Weights of a small transformer language model.
Size: 8 layers, MLP 3072 tanh GELU.
Architecture: learned positions, biases.
Training: a variant of Adam for these matrices, 739M tokens.
Each number is 128 + 24 x the weight over its row's rms, rounded and kept within 0 to 255. Layers, rows and columns count from 0. The size above them is the row's rms in percent of the matrix's.

# layer 5 MLP down (transposed), 3072x768, rms 0.0356, rows 486-494, columns 576-767
size [ 87  96  90  91 109  85 114 111  93]
[[ 73 135 127 126  83 123 139 112 122 111 161 159 147  81 121 110 129 175 148 120 120 127 117 152 129 117 142 131 113 152 123 141 122 168 109 142 125 133 149 155 128 173 162 150 139 157 131 146 138 121 110  88 125 102  92 124 128 103 134 155 149 114  73 123 116 148  94 100 156 123 158  87 141 154 128 130 106 144 105  97 116 127 149 128 154 128 124 170 118 140 142 131  78 122 103  99 100 140 119 147 104  97 146 116  81 105 190 159 108  95 106 141 115 121 127 140 119 123 140 129 136 111 129  99 111 127 175 115 126 125 109 137  97 123 123 141 109 119 144 138 126 156 118 134 151  95 103  95 138 134 155 131 110 121 114 158 181 109 125  83 141 115 107 132 128 144  57 144 102 117 142 123 124 151 120  89 104 155 118  96 171 203 108 126 171 129 111 125 110 142 176 165]
 [116 120 151 100 151 114 111 152 114 142 111 106  87  96 138 105 152 152  93 168  89 142 134 111 140 128 158 135 132 104 137 164 151 109 135 117 136 156  76 106 106 103 151 134 194 129 118 117 102 144 132 167 140  63 123 172 127 108 122 124 131 143 115 130 125 126 143 108 118 111  87 104 164 141 150 116 104 147 123 109 129 135 139 131 153 102  86 137 133 117 102 116 135 134 136 144 150 137 130 155  62 106 116 130 101 144 130 128  99 149 136 147 150  99 118 124 141 138 111  85 108  80 125  96 137 111  94 101 120 134 100 124 135 118 102  92 124 134 143 126 159 138 100  91 132 103 117 199 126 166 116 154 169 125  90  95  75 153 125 121 153 154 170 118 152  91 178 110 100 127 127  75 128 120 127  80  98 120 142 163 116 110 141 164 125 148 123 138 156 134 144 144]
 [141 154  97 136 134 135 153 168 155 101  61 108 137 179 135 124  92 143 125 113 150  79 134 132 140 124 152 150  98 144 143 112 129 151  82 145 137 144 137  86 148 109 121 126 143 158 144  94 140 145 136 105 149 118  98 119 121 109 146 126 108 149 121 148 149 156 123  86 117 139 158 128 105 198  95 121 141 137 112 153 126 102 118 145 107 127 141 109  93 117  78 111 159 140  91 124 132 129 118 103 103  99 107 119 134 118 133 118 139 102 132  79 152  93 161 133 102 105 187 139  98 103 156 141 140 146 126 135 109 119  99 117 107 162 141 127 133 134 118  90 106 136 110 164 127 129  88  86 137 145 140 141 117  90  83 132 159  76 122 146 103 124 116  99 112  90 130  78 128 100 144 140 101 112  80 135 119 105 131 129 134  86 116 131 136 156  89 110 153 145 115 136]
 [102 127 145 162 124 192 146 155 117 188 112 131 101  72 106 123 169 145  71 113 133 143 136 173 160 122 115 149 135 154  84 103 125 118  96 161 110 119 146 135 126 119 110  93 120 125 128 122 120 130 128  66  84 149 127 122 122 143 129  98 126 113 110 113 100 130 148 130 112  85 154  91 104  97 144 169 118  73  99  88 148 127  94 136 169 125  97 153 196 157 126 111 180 135 124  99 167 104 128 162  88 154 118 123 145 154 113  98 129 105 113  88  75 168 103 131 118 158 128 105 133 136 109  98 182 116 100 151 114 170 109  74 152 131 141 147 128 120 146 178  84 132 130 156 126 140 137 152 133 158 124 112 125 112 118 102 129 118 110 164  89 129 130 126 121  96 105 182 122 144 144 158 126 104 172 128 135 152 103 149 116 156 143 109 130 151 117 113 168 166 109 155]
 [125 124 100 162 121 127 100  98 157 134  95 180 167  46 124  83 112 111 133 112 149 108 129 136 131 104 129 132 115  95 132 113 133 118 113  93  40 134 119 127 180 161 146 142 184  83 136  91  99 145  95 120 146 149 157 178 127 127 112 106 149 135 128 150 166 128 152  97 174 113 113 156 138 121 149 162 125 128 102 122  86 122 134  86 153 110 132 158  88 115 123 130 153 151 162 101 104 141 139 152 183 118 147 134 136 125 105 159  62 113 126 132 127 153 139 110 102 150 143  86 122 163 110 114 112 146 146 113 116 164 130 110 124 162 135  95 118 155 101 120 126 142 109 113 118 120 123 133 126 108  92 125 151 123 106 128 155 143 120 137 130 108 140 134 146 141 150 110 118 113  85 150  82 116 186 158 113 125 118 115 123 105 112 124 102 159 133 102 103 153  72 141]
 [135  68 138 116  96 149 150 134 100 153 154 170 104 121 140  84 114 117 105  77 132 130 141 122 129 217 171 113 161  78 123  89 134 132 112 132 123 133 133 158 125 156 142 136 109 181 140 130 121 111 116 135 144 100 134  99 122 140 125 116 150 133 142 173 137 164 116 175 125 147 140 162 147 154 102 112 114 114 174 196  91 156 135  88 154  85 133 117 133 123 141 137  96 112 117 139 104 131 107  99  94 110 134 160 149 114 150 112 117  80 118  95 122 158 149 131 158 127 172 193  89 139 113 116 148 122  85  90  66 133  79 127 122 119 114 145 117  83 108 185 138 138 119 115 121 138 128 178 128 101  85 114 172 135 139  98  85 129 124 143 147 120 161 121 141 142  89  76 123 104 187  93 138 124 111  95 113 164 112 139  98 124  97 108 120 135 116 143  99 117 137 123]
 [112  86 138 119 114 129 124 152 130 125 144 132 162 131 139 149 129 148 131 121 135 130 135 108 138 119  97 127 135 140 148 127 119 102 152 145  94  82 155 112 159 148 131  92 130 126 101 140 161 152 138 120 128  91 124  97 112 158 124 113 122 143 137 141 125 159 130 144 112  93 123 103 123 166 113 137  64 125 132 181 178 131 117 158 139 128 105 124 131 128 172 126  81 101 166  80 100 117 109 136 122 144 132 122 180 145 131 130  85 142 103 146 124 173 127 123 223 108  72 104 110 149 132 151 132 156 111 147 152 124 126  72 124 131 150 106 103 103 104 151  88 138 123 141 123 118 113 138  91 102 133 146 130  63  95 125 129 134 122  90 118 143 156 135 117 101 128 120 105 159 142 133 127 125 126 103  96 142 115 140 145 135 170 113  69 144 120 169 141 165  97 141]
 [114  76  81 138 128 151 121 147 143 116 125  93 143 125 131 147 156 128 137 113 112 117 169 125  97 113 151 127 125 134 116  93 116 147 143 127 148  97 102  90 138 104 135  95 149 133  89 139 151 116 115  98 151  98 160 129 152 101 130 154  83 117  77 117 118 149 196 104 170 142 143 103 109 167 108 133 158 102 101 134 151 110 139  97 152 106 112 123 149 128 146 135 101 154 145 181  95 110 133 123 136 113 151  82 143 152 108 129 119 122 171 132 105 134 124 149 129 110 140 121  73 113 157 113 119 122 115 150 156 125 105 137 160 171 112 137 139 114 123 117 114 120 155 113 180 181 119 112 138 130 129 140 101 154 156 102  97 141 101 151 128  91 125 109 125 133 141 120  82 141 167 104 138 100  84  94 126 136 109 115 139 148 145  71 117  81 133 148 150 136 132 123]
 [164 111 155 144 131 127 124  94  88  99 142 121 133 140 147  90  87 128 127 123 129 128 117 101 124 144  99 130 135 136 160 128 127 156 123 120  99 156 128 101 121  93 105  86 155 152 110 130 133 118 122 114 130 163 121 134 120 149 127 137 110 175 111 164 111 117 147  83 121 122 120 125  99 119 126 112  89 168 100 128 129 142 132 144 125 118 127 146 147 196 137 155 108  99 100 171 171 152 142 146 127 150 129 137 121 105 128 145 138 144 145 127 133 154 137 125  95 133 154 149 113 150 124 112 131  89  86 148  94 132 169 130 159  95 149 122  89 142 137  99 138 134 157 105 112 130 104 128 106  71 144 137 124 171 100 162 116 125 135 135 165 133 120 154 147 153  99 164 122 131 121 149  91 131 158 134 167 125 135 129 145 191  95 138 141 114 166 123 115 133 126 133]]
# layer 5 MLP up, 3072x768, rms 0.0356, rows 487-494, columns 576-767
size [ 95  85  97 110  92 106 110 101]
[[134  61 150 175 157 170  73 139 144 148 104 144 100 126 124 126  97 108 158 114 137 102 109 180 139  65 156 116 107 132 114 134 113 133 135 132  90  91 100 127 128 139 141 145 123 152 122 148 112 170 119 126 117 116 122 120 147  83 170 128 103 148 178 108 162 132 111 164 123 135 126 104 140 114 123 113 151  98 123 143 119  91 112 120 127 142  50 139 135 114 158 111 119 133  95 172 133 150 111 181 143 145 164 120 111  80 118 109 116 119 117 163 150 141 152 157 150  97 158 142 143 107 131 136 154 126 161 106 129 125 137  90 148 130 125 113 150 137  88 146 101 100 134 151 156  98  49 147 121 125 118 152 125 143 135 148 109 121 146 121  96 143 139 133 110 126 125 137 121 144 121 124 146 120 144 132 109 163 140  98 142 146 171 145 131 149 148 158 172 104 147 117]
 [161 128 110 150 113 168 153 118 118 143 126 139  81 152 145 120  96 110 143 141 136 137 154 108 155 119 143 100 118 161 157 145 162 143 148  97 156 108 137 132 149  86 141 136 122 151 148 105 117 105 145 140 112 107 100 125 110  70 125 146 154 115 105 160 107 128 145 115 165 148 115 122 104 118 165 154 113 106 149 112 136 157 122 160 172 147 136 124  75 120 145 162 157 132 111 123 141 120 136 127 111 152 128 136 128 131 116 138 138 178 124 124 139 181 155 135 160 125 167 130 123 131 167 146 145 110 109 144 139  91 120 153 194 130 127 136  96  91 143 175 151 138 100 148 125 131 108 110 133 136  89 141 154 131  81 165 160 160 155 138 129 159 156 173 116  98 159 165 114 114 124 113  75 134 152 113 151  98 118 107 142 117 117 155 127 138 127 107 105  94 147 153]
 [137 126 179 121 145 140  94 139 152 146 153 134 172 124 149 138 106 163 106 139 136 167  51 104 103 123  86 152 113 150 120 148 134 136 129 160 113 112 138 115 119 101 118 145 164 139 185 102 106 139 157 141 134 118 173  91  80 136 136 102 130 111 134 110 169 107 146 120 143  87 131 117 157  97 120  71 154 138 107 125 107 165  85  92 140 161 123 111 150 116 110 112 113 116 107 156 125 117  83 131 140 191 136  95 167  93 154 146 155 113 113  99  91 165 137 176 169 118 135 111 125 124  93  95 177 125 123 141 141 144  98 116 174 103 137 132 152 164 127 109 121 128 161 116 124 103 150 138 189 150 153  83 114 176 139 143 153 108 137 135 169 144 141 133 125 141 104 159 131 147 137 140  97 130 142 135 126 155 133 113 121 125 118 139 132 125 100 153  87 125 115 177]
 [130  86 154 139 131 105 148  81 151 114 134 144 127 140 138 114 136 145 112 126 130 138 123  87  92  85 124 115 131 101 128 107 143  74  82 116 124  98 120 153 102  85 171 160 144  86 133 110 132 141 101  95 102 117 181  86 132 128  90 154 142 126  96 141 137 100 123 112 122 103 137 162 122 109 123 140 122 113 115 131 122 117 106 170 146 136 147 145 125 131  85 144 156 191 134 160  95 127  94 119 124 142 126 111 150 123 102 177 111 105 124  76 175 134  94  85 117 103 124 139 148  90 111 133  80 116  91  95 133 137 131 150 152 124 112 151 106 132  71 146  96 148 108 114 126 153 118 100 156 151 152 118 121  87  95  87 122 104 160 125 162 121 111 125 143 134 166 130  70 119 121 131 136 150 147 131 112 136 127 151 180 118  91 160 123 100 174 148 155  89 133 175]
 [132 153 134 106 176 124  97 143 130  94 119  89 119 161 118 119 139 150 119 185 139 100 142 137 126  94 142 142 169 132 126 119 155 115  96 145 125 123 112 105 168 142  92 114 165 147 150 138 113 101 120 125 144 108 141 140 151  87 107 122  95 132 108 145  91 120 103  96 180 140 101 133 157  94 131 127 113 126 122 174 166 148 138 166 144 126 126 122 140 112 110 127 169 130 143 101 137 135 105 145 118 160 162 135 125  96  79 115 129 119 123 117 140 123 150 128 112  85 124 105 167 100 106 131 132 156 109 124 196 125  78 149 190 122 127 115 127 101 109 146 122 167  90 150 125 164 133 112 149 131 106 144 132  98 133 139 149 127 170  91 128 167 126 121 175  92 117 154 129 118 138 170 131  98 130 148 155 123 100 110 102 131 133 120 137 159  74 124  88 145  98  97]
 [121 126 141 127  91 146 106 167 146 175 135 134 130 151  84 120  77  95 145 111 154 134 157 138 107 152 153 107 133 139 130 117 146 112 185  98 142 148 152 123 103 112 135 139 156  99 121 128 102 177  81 113 136 162 120 110  86 129 131 137 145 131 130 112 132 133 116 154 119 105 138 128 153 144 160 137 151 114 119  95 140 106 139 159 112 127  76  78 144 145 108 120 137 107 120 108 153 139 140 132 111 126 160 117 123 103 191 119 101 119  84 112 114 165 132 143 138 169 122 129 147 127 147  88  90 116  82 118 106 137  65 142 135 138  98 135  77 143 130 151 144 116 132 135 165 107 126 110 147 112  92 125 100 117 118 133 151 154 159 145 145 127 117 132 174 134 104 192 140 106 116 151 122 118 118 152 130 145 140 140 169 143 130 128  89 108 140  77 155  80 126 115]
 [122 134 122 119  89 116 115 146 144 113 178  90 117 108 120 134 108 164 133 118 123 154 102 175 123  85 121 148 144 126 166 102  96 108 113 147 140  86 102 112 148  70 142 132 142 133 156  97 100 121 133 115 144 121 127 118 130 127 137 141 140 116  84 138 131 121 154 128 118 175  95 106 104 135 121 117 144  88 145 145 119 117 120 196 170  98 134 123 167 108 142 104  92 101 138 106 145 101  99 138 138 134 150 139 108 126 151 122 133 134 159 119 121 123 142 131  98 102 114 125 127 101 128 139 136 185 162 109 141 143 110 182 151 125 127 111 113 150 104  83  89 137 129 170 107 199 133  89 138 141  98 120 122 102 122 123 138 128 117 156 121 138 137 137 166 206  92 133 138 155 149 139 132 122  99 112 190 151 108 142 161 139 126 137  73  80  94 108 141 110 169 120]
 [149 108 133 103 125 136 167 110 137  89 157 113  98 133  98 166  92 127 160 102 115 175 141 172 120 163 148 158 136 132 142 106 140  60  99 139 136 119 129 179 105 178 143 128 141  80 171 123 144 146 129 145 155  92 114 118 154 108 142 165 103 117 132 123 103 155 107 109 100 158  88 120 110  88 114 141 150 116 109 135 146  91 131 110 120 133 150 182 148 128 118  98 193 159 134 147 145 114 167 106  95 138 103  92  75 163 131 178 116 148 133 142 150 157 149 112 176 180 136  91 145 129 123 144 134 131 142 149 185 132  93 109 134 157 102 117 146 105 122 158 155 142 139 115 133 119 152 146 118 119 121 107 129  84 146 173 151 131 142 104 139 115 150 153  86 140 139 119 128 112 103 147 114 126  78 133 105 126  84  93 147  94  96 130 125 190 111 101 122 147 120 111]]